python train.py --n_layer=12 --optimizer="muon" --batch_tokens=32768
Each number is 128 + 32 x the weight over the matrix's rms, rounded and kept within 0 to 255. Layers, rows and columns count from 0.

# layer 5 attention output (transposed), 64x64, rms 0.137, rows 20-40, columns 0-63
[[130  86 162 143 160 112  93 180  75  85  88  87 135 151 115 116 120 136 116  76 157 124  58 147 139 160 182 175 102 139 188 140 130 147 176  91 128 142 222 112 111 147 159 168 124 126 134 116 157  91 103 137 144  91 111 116 126 140 100 120  83 138 144  78]
 [107  81 118 120 141 150 175 106 143 102 184 148 154  99 123 151  91 204  63  70 121 116 130 100 100 161 134 131 122  53 131 192 133 158  85  98 120 132 128  61 138 201 124 161 144 179 155 109 152 161 106 142 111 108  69  85 133 127 174 140  96 125 160 160]
 [102 126 121 162 127  94 141 156 135 125 138 224 108 109 172 150 108 173 139 126  82 144 139 139 133 174  93 134 135 108 124  96 142 101 139  95 114 177  78 106 133 189 141 149  87 104 129  72 120 126 130 163 113 120 103 125 120  50 115 128 195 110 134 140]
 [141 161  73  88 127  63  57  90 108  99  87 146 188 174 165 116 116 151 148 114 128 129 149 142 117 162 200 184 159  98 197  98 132  61 102 179 113 101 158  61 211 126 102 102 141 103 140 109 173 122 100 138 114 114 137 162 125  95 127 132  88 156 168 127]
 [ 33 108 150 155 114 104 116 150 114 187 102 108 119 156  70 171 149 101 134 103 115 124 129 162 119 136 106 125  64  92 119 147  68 112 164 110 150 159 156 104 119 143 145 132 156 159 131 195 140 104  98 152 182  93 148 122 164 182  83  88 100 209 173  64]
 [ 73 149 108 173 138 160  87 202 127  85 174 108 147 174 148  82  92 136  96 119 111 129 134  47 153  87 100  71  88 127 188 138 139 140 149  69 112 183 101  94 116 147 175 142 112 114  75 138  88  94 174 221 166 145 224 175 112  96 128 101 118 140 112 147]
 [158 183  96 133  78 110 144 153 139  93 219 120  75 186 128 135 120 112 117 151 164 113 140  86 139  84 171 144 172  96 176 173 131  83  61  71 152 149 165  89 109 129 104 121  98 142 118 107  60  93  88 163 123 186  79 136 125 142 172 155  94 140 179 116]
 [180 106  74 173 109 136  56 101 128  81 101  88  85 106 232 175  99 195  94 160 105 113 191 138  81 140 109 117 124 122 158 135  66  88 153 152 137 173 179  33 146 160 182 153 160 126 155 171 118 158 119  45 179 120  93 106 156 154 116  99 132 131  77 140]
 [130 157  86 173 142 128 181 127  86 130 148 187 158 105  77  87 148 125  81 104  68 153 160 174 101 135  95  71 143 130 115 165 168 146 148 172 106 111  97 172 124  70 139 142 165 129 154 170 115 102  88  58 156 140  93 174 111  90 109 149 132 196 114  76]
 [ 84 220 107 173 104 124 123 212 154 128  89 205 161 119 158 205 157 118 131 120 103 155  26 172 129  90 175  99  93 104 170 120 114 127 122 130 154 107  83 111 145 140 122  73 174 147  99 193  98 152 135  85 105 121  71 178  76  71 144 130 177 114  47 121]
 [147  87 207 111 171 169 144 162  85 117  56  94 117  92 162 162 207 129 108 100 109 121 120  97 206 143 130 101 104 119  62 139  56 203 110 109  78  66  79  99 141 142 159 198  43 165 115 115 147 136 162 117 118  88 168 196 118  94 156 180 166 112 105 172]
 [180 129 149  88 127 102 141  91 191 112  61  97 104 123 187 161 174 167 102  91 123 120 140  89 166  80 133 117 168  90  96 105 169 167 162 112  96 116 126 132 150  67  99  96  90  97 121 202 155 102  92 179 156 123 119 173 117 144  97 143 141 172 111 159]
 [128 139 130 150 145 151 140 199 128  94  97 138 140 143 158 110 124 103 117 103 190 119 136 121 118 118 166  88  98 177 138 100 164 137 156 131 127 130 168 135 115 112 115 180 102 138 162 117 146 153  49  82 129  81  81 109  94 165 141  76  93  92 155 151]
 [130 128 179  76 117 160 107 108 120  77 163  99 119 169 126 159 109 141 175  74 101 159 149 119  75 149 124 169 129 127 147 121  98 118 145 133 100 104 105 135  87 166  81 124 139 127 151 117 154 154 119 122 134 159 126 113 143 186 172  55  84 131 168 137]
 [132 110 119 170  92 151  97 102 122 101 159 129 124 173 141 121 149  59 131 109  77 148  82 115 103 150 112 131 195 104 138 106 113 141  85 122 165 157 154 126 104 212 160 133 113 109 167 143 158 157  92 102 125 120  62 120 150 156 139  91 156 101 180 130]
 [121 130 156 130 159 139 118 149 157 143 158  98 176 138 135 126 118 118 145 131 127 130 147 114 125  98 118  78  95 139  97  85 156  87 149 139 153 124 149 126 106 113 130 144 160 113  99  99 109 129 196  79 103 122 170 123 119 178 114  89 120 172  39 185]
 [122 139 116 169 142  98  98 210 124 103 172 123 121 143 122 157 200  98 112  99  62 135  58 177 162  96 109 105 126 175  77  81 134 183 155  58 127 156  97 184 118 156 182 113 131 165 137 127 175 144 101  80 157 100 125 146 118 106 112 125 130 100 112 121]
 [134 147 121 156  97  89 126 139 130 174 156  69 126 136 123 118  84 156 102 111 115  58 134  72 124 134 122 108 107 111 153 161 110 147 158 189 134 148 176 122 109  81 173  99 147 145 112 106 152 107 135 111 154 134 147 140  98 131 148 133 117 158 148 130]
 [121 116 145 118 161 141 148 105 126 152 146 146  70 101 139 212 109  97 141 177 130 107 165 144  74 100 163 154 104 176 156 103  87 117 112 126 154 121 157 136 115 141 140 110  76 183 144  77 110 152 104  87  69 142 154 133 143 127  82 109 162  58 167 142]
 [120 170 128 133 121  96 155 130 162 118 122 157 117 102 121 126 109 134 144 122 122 106 140 129 129  96 166 121 119 171  97 165 148 116 151 141  67 121 157 123 147 132 101 110  83 123 158 163 123 110 104  89  89 131 130 153 139 142 112 155 147 113 132 144]
 [142  80 114 168  81  97 167 133 127  86 155 165 101 144 160 112 139 130 137  95 141 113 113 138 114 119 140 115 174 134 157 146 175 106 136 148  93 188  85 147 111 137 165 126 147  76 107 151 107  93  85 154 145 121 111 123 147 155 105 148 124 124 102 110]]
# layer 5 attention value, 64x64, rms 0.148, rows 21-40, columns 0-63
[[ 83  91 125 142 141 114 150  62 148  82 150 110  48 101 142 118 170  85 133 139 126 125 100 129 146 112 127 141  90 138 138 160 164 174 102 136  93 167 104 114  64 169  82 120  86 151 185 158 161 128 103 141 153 132 114 104 103 123 164 133 119 172 131 162]
 [111 131 134 154 103 145 141 150 132  73 168 135  61 157 163 142 113 125 150 166 114 161 191  87 109 130 152 151 181 113  82  91 149  78 139 151  71 133 114 120 120 173 124 123  60 114 130  88 150 117 122 158 116 145 120 159 115 108  95 112 157 130 151 107]
 [146 163 117 102 188  57 132 136  97 124  45  74 116  92 144  92  97 135 204 115 123 107 151 136 117 170 157 135 119 104 174 113 142 164 109 178  80 125 148 145  90 179 125 103 157 119 107  87 157 111 144 103 106 176 151 117 139 124 163 112 189 136 128 112]
 [145  81  98 180  48 103 118 188 161 151 112 156  77  82  74  95 152  91  90 139 129 112  97 113 164 153 135 166  89  89 173 113  76 104 137 147 159  69 124 143  91 184 136 119 173  98 157 159 172 191 130 134 127 116 190 178 170 176  83 143 115 110  96 122]
 [ 88 154 113 136  47 127 135 130 159 105 145 134 142 183 113 144  74 125  73 160 173 135 140 127 132 122  46  82  94 120 120  83 132 112 169 155  88 235 144 116 107 167 180 117 156 103  44 135 142 120  58 177 158 181 150 182  93  99 145 148 104 133 120 152]
 [161 105 129 112  75 147  91 116 121 107 138  63  90 141  87 170 119 105 141 120 136 149 148 144 138  86 143 164 137 159 191 160 134 110  70 103  99 192 178 105  75 135 151 152  95 147  64  86  73 113  74  84 105 140 101 160 141 182 174 181 129 180 112 132]
 [181 116 112 140 104 125 108 106  73  73  75 174  97 141 165 203 136 176 177 175 150  86 138 175 141 145  75 140 170 156 129 133 161 142  93 133 149 119  96 150  60 160 149 137 145  69 166 146 166 144  97  69 202 108  75 145 135 160 126  91 100  80  58 120]
 [154 130  99 136  88  98 138 124 119 136 140 149 159 139 108 114 121 145  48 145 158  82 118  78 139 153 157 154 174 109  71 156  89 122 181 135  96  96 106 103 149 133  83 167 150 210 149  73 110 144 109 150 165 115 118 138 124 127 107 117 105 175  64  99]
 [ 75 196 106 186 135 118  79 202 160  80  68 175 184 106 211 183 109  99  45 115 129 138 141 104 101 118 181 169 147 119 119 133 102 146 148 154  97 101 143 129 139 147 131 172 104 119  83 172 123 159 132 129  42  80  40 159  97 129 132 138 174 148 106 152]
 [130 182 169 200 128 165 113  96 131 116 152 113 184  85  94 139 145 152 104 134 161 105 151 166  92  59 165 130  45 132 105  91  84 177 176 153 120 141 128 136 115 103 132  86 103  56 176 163 104  94 181 149 148  87 137 120 108  53  83 204  95 129 186 150]
 [180 174 136  98  85 101  85  78 131 194 133 120 120 107 124 108 136 199 156 110 176 104 105 151 149  93 169 152 119 115 132  76 159 150 170 137  98 136 134 130 156  65 100  72 124  61 142 175 147  99 132 193 149  97  69 122 114 167 130 134 156 119 112 103]
 [182 129 139 132 147 113  85 146 158 185  86 160 110 179 150 107 161 135 135 120 151 138 151 176 162 181 124 104  95  70  96  90 147 117  61  97  87 136 116 163  57 163  92 135 101 104 220 131 144 155  78 125 126 101 154 163  94 105 124 108 120 162 143 135]
 [105 171 115 125 137 165 131 103 140 123  82  87 172 119 164 110 111 102 126  93  57 157 115 127 143 179  85 159 131 158 134 144 119 145  99 105 147 104  89 160 122 150 138 147  87  99 170 125  74 113 143 198 123 134 160  72 159 155 130 122 119 168 156 115]
 [116 150 112 181 164 217  80 150 156 160 104  99 150 144  98  92 173  85 149 131  96 103 147 100 150 175 127 125 171 128 148  52  97 100 155 126 153  96 115 141 144  68 154 121 117  77 124  96 120 117 134 190 118 122 130 130 115 142 130 143 146 124 130 124]
 [137 127 164 126 126 106 123 154 111 132 123 114 131 124 186 111 106 112  91 109 129 133  71 120 124  96  77 122 147 158 134 146 118 127 153  92 154 133 130  97  83 121 122 104 183 117 164  73 147 148 195 176 194 111 182 126 132  90 137 124  72 204 133 114]
 [201 150 108 155 159 147  76 172 151 176 111  98 117 148 131 126 121 100 105 127  76 130  69 113 137 147 127 158 122  56  92 147 104 113 181 185  61 150 124 204 121  85 179  84 153 149 139 145 113 188 148 154 116  87  90 123 146  99 106  94 121 130  59 119]
 [124 127 129 103  82 127 154 105 145 154 156  96 113  99 106 107  69 137 116 112 179 119 109 106 147 143 123 116  94 119 115 149 159 173 144 142 139 145 138 173  94 147 143  80 117 142  97 114 108 117 135 213 155 106 179 122  61 148 152 127 149  87 155 141]
 [137 131 103 163 125 158 166 161 173  91 168 131 114 131 206 143 119 165  84 181 124 166 143 107 147  96 163 117 166  95  74  67 123 133 130  78 141 119 140 124 112 123 140 133  49 155 145 146 116 136  91 139 137 120  82 107  90 146  86 116 136 157 144 175]
 [122 152 136 126 106 157  75 124  77 101  73 129  84 111 131 151 139 134 116 115 143 127 127 155 154 152 131 101  97 150 129  91 164 178 116 116  88 140 158 113 145 201 119 109 137 178 161 159 147 142 137 141 117 111 105  96  53 137 119 126 129 120  81 121]
 [157  22 121 119 174 140 130  98  69 130 112 131 108 168  59 115 160 120 171 117 117 124  86  74 144 164 129 127 156 149 115 165 123 187 112 141 102 154 110 128 131 143 143 159 132 141 123 101 145 126 134 153 106 163 120 145 105 153 128 138 107 122 123 120]]
# layer 5 attention query, 64x64, rms 0.144, rows 32-63, columns 0-63
[[163  98 148  97  64 154 115 109  86 107 106  87  78  92 203 175  87  89 145 125 115 141 195 188 165 179 104 114 139 174  91 143 117  90 126 109 159 133 161  73 152 154 115  82 101 129 156 153  97  95 135 115 115 145 215 163  37 163 164 170 153 109 106 162]
 [100 134  93  75 103  79 174 101 109 111 125 172 140 179 143 200 112  61 133 111  84 165  53 140 110 144 161 173 132 208  90 130  79 155  98  48 168 192 204 126 127 158 143  74 193 120 118 143 130  87 117  77 104 127  92 219 132 194 134 104 170 120 133  36]
 [145 129 153 198 127 112 116 128 128 128 116 177  63  92 195 179 107 155  96 118 145 188 113 139 130  87 139  54 145 125 125  57 117 175 117 127 110 163  35 121 183 112 118 174  59 169 156  79 132 176 151  86 210 125 168  40 156 102  43 152  99 165 108 175]
 [122 169 136 133 138 114 162  68 187 142 177 182  80 168 154  88 128 170  95 142  97 109 218 154 136  52 133 139 146 128 100 153 130  95 117 168 131 120 108 105 124  55 162 190 123  65 154 118 108 128 135 162  84 158 129  83 124 106  60 114  97 128 137 155]
 [156  98 154 118 107 133 107 141 105 115 128 130  87 122 112 104 150 115 172 115 130 125 142 127 104 129 124 109 145 141 128 124 100  58 123 108 145 175 149 123 145 172 135 156 117  99 135 145 116 141 111  97 133 163 123 119 168 182 130  96 131 123 155 151]
 [109 116 103  80 175  86  86 115 126  67 139 148 137 150  71 102 157  82 180  82 134 101 112  72  95 190  99 209 116 146 193 142 140 130 144 117 141  95 185 125  80 174 155 153 192  94  66 131 206 126 108 134  71 130 103 225 159 127 135 135 160  73 136 119]
 [124 114 128  93 124 139 154 132 127 127 142 134 145 115  89 103 120 164 119 159 139 114 150 139 133 120 122 132 133 104 150 144 151  87 101 144 120 105 110 124  97 139 140  96 146 129 133 124 127 110 119 157  92 129 110 162  93 129 166 100 130 115 107  83]
 [ 97 114  76 109 197 141 163  96 129 125 131 109 139 190  79 100 141  95 143 139 105 100 112  72 134 255 127 236  99 120 107 118  49 194 134  71 112 129 176  98 112 143 180 161 163 152  97 102 136 100 178 163  68  38 139 145 154 164 124  99 152  88 114 102]
 [151 174 130 107 201 196 131 161 160 118  44 108  97 172 157 150 185  65  60 104  53 124 174 108  88 143  83 101 108 137 165 173 103  80 180 143 150 125 155 113  42 124  95 157  95 135 171 115  97 151 103 137 126  82  97 147 178  82 106 110 170 124 126 159]
 [173 167 114 131 137  66 115  94 101 134 161  54 133 112 153 164 133 149 127 144  99 104 176 129 157 108 120 164 133  91 119 168 102 113 186  95 104 209  97 136 179  70  85  76 119 142 187 128  85 109 158 147 180 115 131 107 112 106 151 161  58 154  63 152]
 [122 139  72 157 163 146 120 151 170 145  90 106 153 121 137 114 117 144 104 103 174 105 126 137  99 165 141  66 102 143 112 186 103 130 161 132 126 136 162 118 184  94 121 148 176 153 145 190  90 123 123 106 180 144 146 118  19 125 150  52  99 136 109 128]
 [196  91 116  90  43 141 148 154 127 132 150 153  80 167 125 112 133 176 170 190 138 119 109 112 117 105 124 121 151 127 141  85 130 145 152 106 100 142  70  85  98 148 104 142 120 160 188 137 117 103 115 135 189 154 102 138 175 139  86  63 140 100 125 138]
 [123 142  92 100 127 172 176  66  89 126 131 131  61  85 154  78 140 137 155 134 146 125 170 165 119 118 124  80 104 185 162 102 170 126 190 121  83 162 131  79 117 141 120 161  97  88 150  62 100 154 173 113 138 122 124  83 100 123 117 157 131 168 174 145]
 [175 119 161 146 139 155 100 167 175  61 155  85 122 190 108  79 121  72 165 112 144 158 146 141 116  56 141 172  53 137 115  86 163 154 147 129 116 101 118 147 170 130 231 103 146 151 123 101 101 102 117  50 122 123 124 122 135 103 138  73 201 133  83 157]
 [106 167  92 121 134 135 139 125  94 142  94 167 124 159 104 109 146 127 115 166 139  57 163  76 144 135 124 153 113 111 156  87 137 158 131 177  80  99  87 151 150  76 122 109 116 149 119 188 133 190  78 127 115 166 100  92 170 120 193 155 138  96 155  87]
 [ 95 107 190  62 163  74 114 103 127 128 135 134 136 142  90 126 106 118 193 147 164 147 140  58  40 113 110 173 100 139 172  84 115 139 162  98 117 153 109 110 120 171 118 142 148 122 124 130 135 131 138 181 122 153  94 128 185 179 142  83 110 135 144 124]
 [157 137 200 145 142 137 194 100 101  89 108 194 115 119 119 141 164 150  90  68 117 125 173 144  87 169 132  94 116  91 144 177 136 198 133 135 131 149 104 134 167 121 133  71  80 124 133 151  93  91  96 113 118 186 148 136 143 124 102  96  53  90 173 133]
 [112 155 124 102 143  82  72  69 127 100  65 176 132  59 104  84  49 121  87 124  73 132 189 159 176 135 205 110 142 125 176  71 141 109 136 158 115 121 128 137 159 114 114 118 167 152 153  88 180  86 113 128 165 109 156 217 174 183 116 127 137 150 122 147]
 [105 153 180 145 126 157 186  70  75 146 151 135 129 146 144 213  99 102 115 188 118 168 105 154  69  76 128 152 120 165 132 144  99 167 106 111  88  92 110 174 149 107  55 108 161 163 167  86 104 131 100  46 140 165 128 157  97  91 120 106 151  98 173  99]
 [133 148 162 127 116 130 126 119 159 180 184 173 124 142 113 150 163  82 132 173 144 134 152 150  87  72 146 152 120 128 164  69 111  78  73 126 127 106 140  57 167 154 123  74 104 114 153 107 122 116 169 109 158 116 155 146 131 131 140 154 130 163 103 128]
 [138 104  91  90 128  62 154 110 169 145 104 138  83 167 165 187  76  97 149 144  96 108 166 109 123 136 146 139 107  76 126 108 151 124  72 104  75 111 161 140 155 116 179 121  83 131 168 143 115 139  96 153 118 130 134 149  87 147 149 142 110 141 194 116]
 [143 108 151 155 113  65 118 146 189 116 134 160 148 145 104 126 157 171 179 165  63  71 104 147  79 145  93 144 125 102 109 135 211 127 116 155  63 185 107 156 121 117 134 102  98 103 105 112 172 159 161 131 103  91 102 122 151 105 132  93  95 145  78 172]
 [133 119  57 190  85  90 136 149 140 162 140  89  99 136 153 157  73 132 113 118 134  49 168  86 133 117 170 122 158 134 164 100 107 160 130  92 135 133 160 115 142 151 132  76 163 115 103 125 144 191 145 112 132  98 131 116 148 133 108  81 125 104 109 216]
 [113 153 167 160 115  50 144 109 147 205  84  99 149 127 126  60 141 149 131  86  99 199 127  80 128 126 142 134 173  95 112 106 167 202 131  87  93 101 162 123 103  94 108 155 146 110 110 188 171 113 157  83 144 106 118 156 202 109 147 101 173 144 141 132]
 [161  74 198 102 120 107 108 114 117 131 147 142 140 109  52 104 118  96 127 138 106 127  55  65 154 173 166  83 146 143 209  78 145 141  99 159 116 153 187 176  85  90 145 162 203  85 172  91  71 181 104 122 108 137 158 128 159 106 116 165  93 162 119 127]
 [109 126 112 117 109 146 169 135 144 227  85  74 141 181 139 157 155 150 161 114 115 130  49 128 124 126 111 157  82  97 133 138 140  63 126 163 192  96  72 137 179  98 123  96  82  58 144  81  60 187 170 148 150 164 165 138 142 130 151 130 150 106 115 105]
 [101 153  90 148 158  95 134 176  87  97 124 106 119 151 132 104 219 108 138 129 125 142  76 126  91  84 185  93 196 151 136 182 179  76 118 105 114  73  77 133 131 112 151  52 154 137 137 169 144 146  97 149 146 145 130 141 133 109 149 139 106 172 140  81]
 [135  82 127 122  76 128  86 126 128 154 108 142 193 175 123 142 131 153  95 101 116 110 122 214 139 140 137  79 165 154 159 138  73 109 175 118  97 128 145 124 156  73 160 122 142 113  98 144  62  98 142  79 110 130 100 123 139 162 167  82 146 211  64 122]
 [119  96 136  84  82 149 151 197 114  92 150 141 169 115  81 145 127 138 105 108 131 146 207 132 115 117 123 124  81 146 150 179  82 126 140 143  28 138  83  95 128 108  99 159 149 148 119 158 174 110 151 125 109 127 140 135 117 158  75 159 128 167 160 125]
 [142 142 127 105 154 109 150 122 115 131 123 107 156 104  87  58 141  94 107 161  67  88 133 116 123  84 148  87 154 109 116  88 125 105 173 138 158 110 122 107 180 144 125 191 105 156 130 152 120 187 152 115 179 132 129 134  45 124 172 150 123 133 137 142]
 [123 122 107  88 143 106 143 136 148 143 108 134 120 147 134  69  75 101 148 101 144 188  91 204 109 115  90 127 174 129 112 110  86 128  99  70 107 196 165 177 105 145  87  98 168 139 139 144 122 117 105 121 139 190 165 105 190 107 116 175 161 126 149 125]
 [147 140 121 123  91 118 143 157 135 119 169  94 161 136 112 150 150  79 142  36 167 107  93 225 105 210 107 155 147 157 137 125 130  74  76  72 127 207 153  92 124 126 141 134 121 159 125  51 141 182  84 126 136  80  92 121 103 111 170 108 156 110 158 134]]
# layer 5 attention key, 64x64, rms 0.153, rows 32-63, columns 0-63
[[122 106  95 155 168 118 105 156 135 102 151 178 133 106 112 205 144 142 104 125 127  99 144 138 113  75 142 133 118 135 141 139 155 180 106 106 129 121 106 146 159 115 115 130 144 141 133 104 181 174  85 136  63 109 102 121 107 141 113 124 137 156 126 107]
 [ 94 118 162 127 116 195 193 107 128 162  91 152  90 151 137 134  98 191  98 156 239 130 123 157 104  33 181 199 158 177 102  79  70 100 102  74 113 110 151 190  79 255  98  68 157  86 135 142 146 100 187  58  65 154  63 156  90 175 131  91 116  66 146 131]
 [130 180  96 111  90  72 140 150  98 183 144 147  72  98 158 153  62  84 162  77 197 166 100 112 161 132 154  83  75  95 181  79  92 192 136 143 126 116 127  87 154  89 106 151  80 130 158 148 118 141 110 102 145 146 162 109 126 155 113 135 140 125 136 139]
 [ 63 159 158  79  86 123 162 133 132 155 145 120 111 142 135 135 115 190 114 149 146 122 124 124 191 108 149 175 143 135 101 126 190 135 142  72  79 109 164 230 118 142 105  29 115  79 166 103  99  88 103 124  83 113 105 202 112 135 128  85 141 121 195 116]
 [153 109  99 167 168 124 105  62 123 131  69 129 121  97  88 130 137 104 125 104 105 145 122 137 107  91 128 114 195 166 132 176 144  60 161  91 137 169  86 157 145  48 121  75 141 126 139 136 196 168 144  74  94 150 125 140 154 101 103 136 185 140 139 197]
 [173 143  66 106 121  80 193 184 138 158 142 134 162 168 169 186  84 110 140 118 149  88  79 120 140 108 154 129 123 167 116 154  72 144 149  97 121 137 227 145 143 110  82  69 167  71 161 167 118  80 132  47 137 157 123 208  93 159 126  85  67 126 154 105]
 [ 77  45 231 121 183 214 153  92 171 130  98 113  97 113  54 128 173 225  61 169 232 137 201 179  72  69 160 182 158 175 126 108 113 126  42 122  76  60 153 225  65 255 123  70 149  98 125 113 145  51 171 115  81 123  86 164  82 100 108 135 114  71 142 107]
 [115 123 111 139 161  84  88  93 104 136 142 159 100 109 136 171  79  97 176 154  98 154  97 108 162 146 148 143  60  98 148 123 175 179 144 124 137 165 123 129 165 105 109 159  98 153 154 109 106 176  93 163 163 118 142  53 150  73  88 164 173 169  97  60]
 [ 76 117 146  91 154 148 150 151 129  95  96 145 105 117 119  47 118 106 193  69 153 109 131 106 145  62 121 107 136 106 103 102 220 185  33 127 163 116 143 126 144 119 137 170 165 126 142  93 112 129 134 136 180 139 165 132 124 122 125  53 193  97 103 176]
 [ 92 127  82 105  78  96  99  78 104 157 145 171 106 132 151 148 156 145 158  89 134 139 112 146 171 145 105 136 183 130  96 118 133  19  75  95 167 157 116 182 196 166  62 125 142 103 165 190  98 174 135 136 146  81  80 163 107 147 127 130  89 163 154 183]
 [183 168 111  94 187 140 125 108 187 142 132 111 174  96 127 186  87 146 120 153 150 143 161  81  71 153  88 132 152 156 111 151 152  90  85  97 114 128 170  67 115 137 123  94 109  94 108 151  96 103 152 128 158 126 130 114 141 133  87 133 128 160 113 141]
 [105 141 151  84 101  89  61 117 185 160 107 104 111 197 121 125 147 118 110  71  95 160 133 151 100 111 106 157 121  88 137  99 128 148 109 186 111 119 116 157  98 179 118 112 115 209 135 168 112 130 120 169 153 116  95  95 125 176 107 106 135 144 165 127]
 [131 111 110 108 121 139 121  84 125 115 130 118 143 215 112 121 143 130  98 148 139 148 161 151 132 111 159 213 108 147 137 121 137 142 123  59 109 191 205 149 121 201 153 129 179  82  87  89 144 118  99 146 120  94 112 128 107 119 108  76 122  79 130  94]
 [105  93 145  91 173 151 222  60 150 118 120 191  58 129 168  91 101 141 120 116 106 187 119 108 112 118  82 114 127 149 125 120 112 162 162 149 101 115 138 178 100 154 182 149 117 129  95 105 114 107 141 170 100  93  71 119 136 117 120 151 152 107 131 170]
 [159 128 178 106 166  82 143 117 129 131 155 121 145 131 132 101 155  92 128 116 151 163  79  96 104  64 157 127 119 119 157 122 141 108 144 187 155 101 164 161 180 143 113  97 171 130 143 127  76 119 156  88 111 129 100 142 184 122  98 139  52  88 137 140]
 [124 169 212 145  97  97  65 113  99 148 130 105 114 159  97 137 134 141 110 118 124 150  91 128 175 165 122 157  96  74 183  78 143 114 115 174 136 152  90  77 127 145 150 128 160 104 118 100 110 160 150 167 118 105  97  71 173 119 170 112 127 129 106 188]
 [ 91  74 123 119 101 132 118 146 129  45 161 143 177 138 166 127 120 134 173 129 130 113 127 133 126 149 149 124 111 182 183 151 121 126  67 167 174 179 144 102 137 101 178  99 119  59 145 150 146 164 153 128  58 109  97 161 136 106 147  52 105 192 145  76]
 [117 109 161 140 175 109  86 165 112 174 106 106 111 129 126  83  97 172 124 176 143 115 192 119 139 114 193 172 114 108 138 109 141 161 116 103 112  94 122 184  99 128 111 115 125 108  43 153  94 170  78  91 134  84 123 133 156 135 202 142  86 161  38 188]
 [127 138 103 117 153 137 100 140 124 125 104 143 151 144 153 199 165 142 153 111  25 128 121 134 161 140 122  73  75 118 185 167 163 109 126 108 192 107  50  83 113 137 186 112  83 133 121 125  88 186 116 172 139 161 153 145 107 119  57  83 123  88  91 181]
 [ 65 130 142 125 142 113 157 128  97 209 116 180 157 165 100 170 163 149  64  94  83 107 130 103 135 164 146  90  84  88  95 116  74 141 118 140 132 168 122 102 112  84 150 137 139 146 111 135 166 126 121 147 138  88 146 155 165 117 136  88 150 142 146 144]
 [108  99 105 159  64 118 175 101 136 169 138  76 133 131 105 124  83 104  86 138 144 116 134 148 196  65 153 150 138 100 131 140 129 136  95 132 146 126 152 138 135  93 150  76 130 163 111 123 123 111 130 156 124 106 141 110 216 158  94 138  84 129 126 131]
 [ 87 138  61 100  72  71 153 140 183 141 156  82  57  85 161 104 149 104 159 110 134 121 173 153 140 215 117  73 164  96 171  76 108 146 134 173 122 118  77  85 167 106 144 132  81 134 182 170 161 144 105 170 110 139 122 111 145  65 143 123 163 102 184 172]
 [130 143 116 163 154  60 145 121 112 170 155  89 154  95 136 109 119 119 174 152  42  94 104 148  74 161  74 148 151  81 118 141 129 169 175  97 107 159 151  95 165 137 139 112 162 129 111 182 142  99 105 122 165 147  81 121 175 117 144  97 123 156  84 119]
 [ 80  99 166 142  89 115  84 184 109 112 184 162 116 167 111  58  61 176 151 162 146 171 136 153  99 170 135 174 119 140 121 126 168 138 147 142 159  91 111  82 159 150 134 126 116 151  95 131  92  48 111 145 129 119 118 115 135 106 114 167 109 115 143 113]
 [136 125 159  98 104 136  92 112 112 128 170 108  94 135 125  72 138 187 154 171 119 125 174  92 156 125 148  98 145  53 170 115 103 168 151 132  60 104 119 110 117  77 150 128 145 182 185 140 138 128 124 161 138 112 125 107  97 202 188  97   0 124 118 134]
 [148 118  97  96  78 163 133 100 138 160 131 162 129 147 125  87 126 106 105 144 131 158  77 143 132 138 154 150 131 140  92 156 131 149  87 148 104 148  75 151 181 138 185 111 171 109 140 119 109 120 186  79 142 150 119  38 135 157 102  93 137 120 139 137]
 [144  65 165 121 141 110 164 161 113 155 111 167  93 130 106 128 165  89 170 113 158 101 172  64 141 133 122 141 126 155  80 150 157  72 155 122 116 100  88  89 118 201 161 133 167 165 138 119 144  98 169  92 120 109  88 156 129 105 105  96 119 153 152 135]
 [181 155 140 130 136 154 112 186 133 164 124 154 118 136 120  53  47 123 121 128 145 155 131  94  91 151 157  46 142  93 126 106 135  74 101 110 105 192 134 126 101 133 166 120 106 167 130 175  82 167  78 122 136  81 106 130 170 139 117 154 170 123 124 137]
 [131 228 165 167 173 165 155 125 163 139 154 137 145 157  86 179 120 106 105  81 110 156 154 180 135 121 149 124  65 120 100  90 141 105 149 123 147 135 121 163  86  65 104 124 126 134 100 147 137 140  81 101  98 104  75 134  94 121  88  90 124 147 149 150]
 [190  98 104 114 143 125 117 131 111 119 102 127 123 107 120 154 152 152 162 125 122 175 179  95 109 101 126 162 152  98 118  85  98 149  80 115 128 165 136  96 165 120 107  93 172  99  83 102 114 149 117 151 123 129 109 135 158 170  86 135 154  96 158 156]
 [138 160 172 102 116 114 132 168 127 151 123 113 133 125 133  80 164 156 145 141  91 126 118 177 144 123 147 135 116 112 127 156 126  57 120 125 144 133 121  91  99  77  88 168  89 154 110  83 103 143 100 101  72 165 182  80 133 122 143 131 153 168 132 150]
 [ 95 170 118 107 140 112 176  69  66 153  88 175 160  78  51 147 123 143 104 138 157 118 179 152  90 134 118 127 197 124 172 140  79  59 147 110 125 159 115 102 131 137 127 152 128 145  82  93 124 138 126 133 190 161 101 145 120 133 132 102 151  95 165 126]]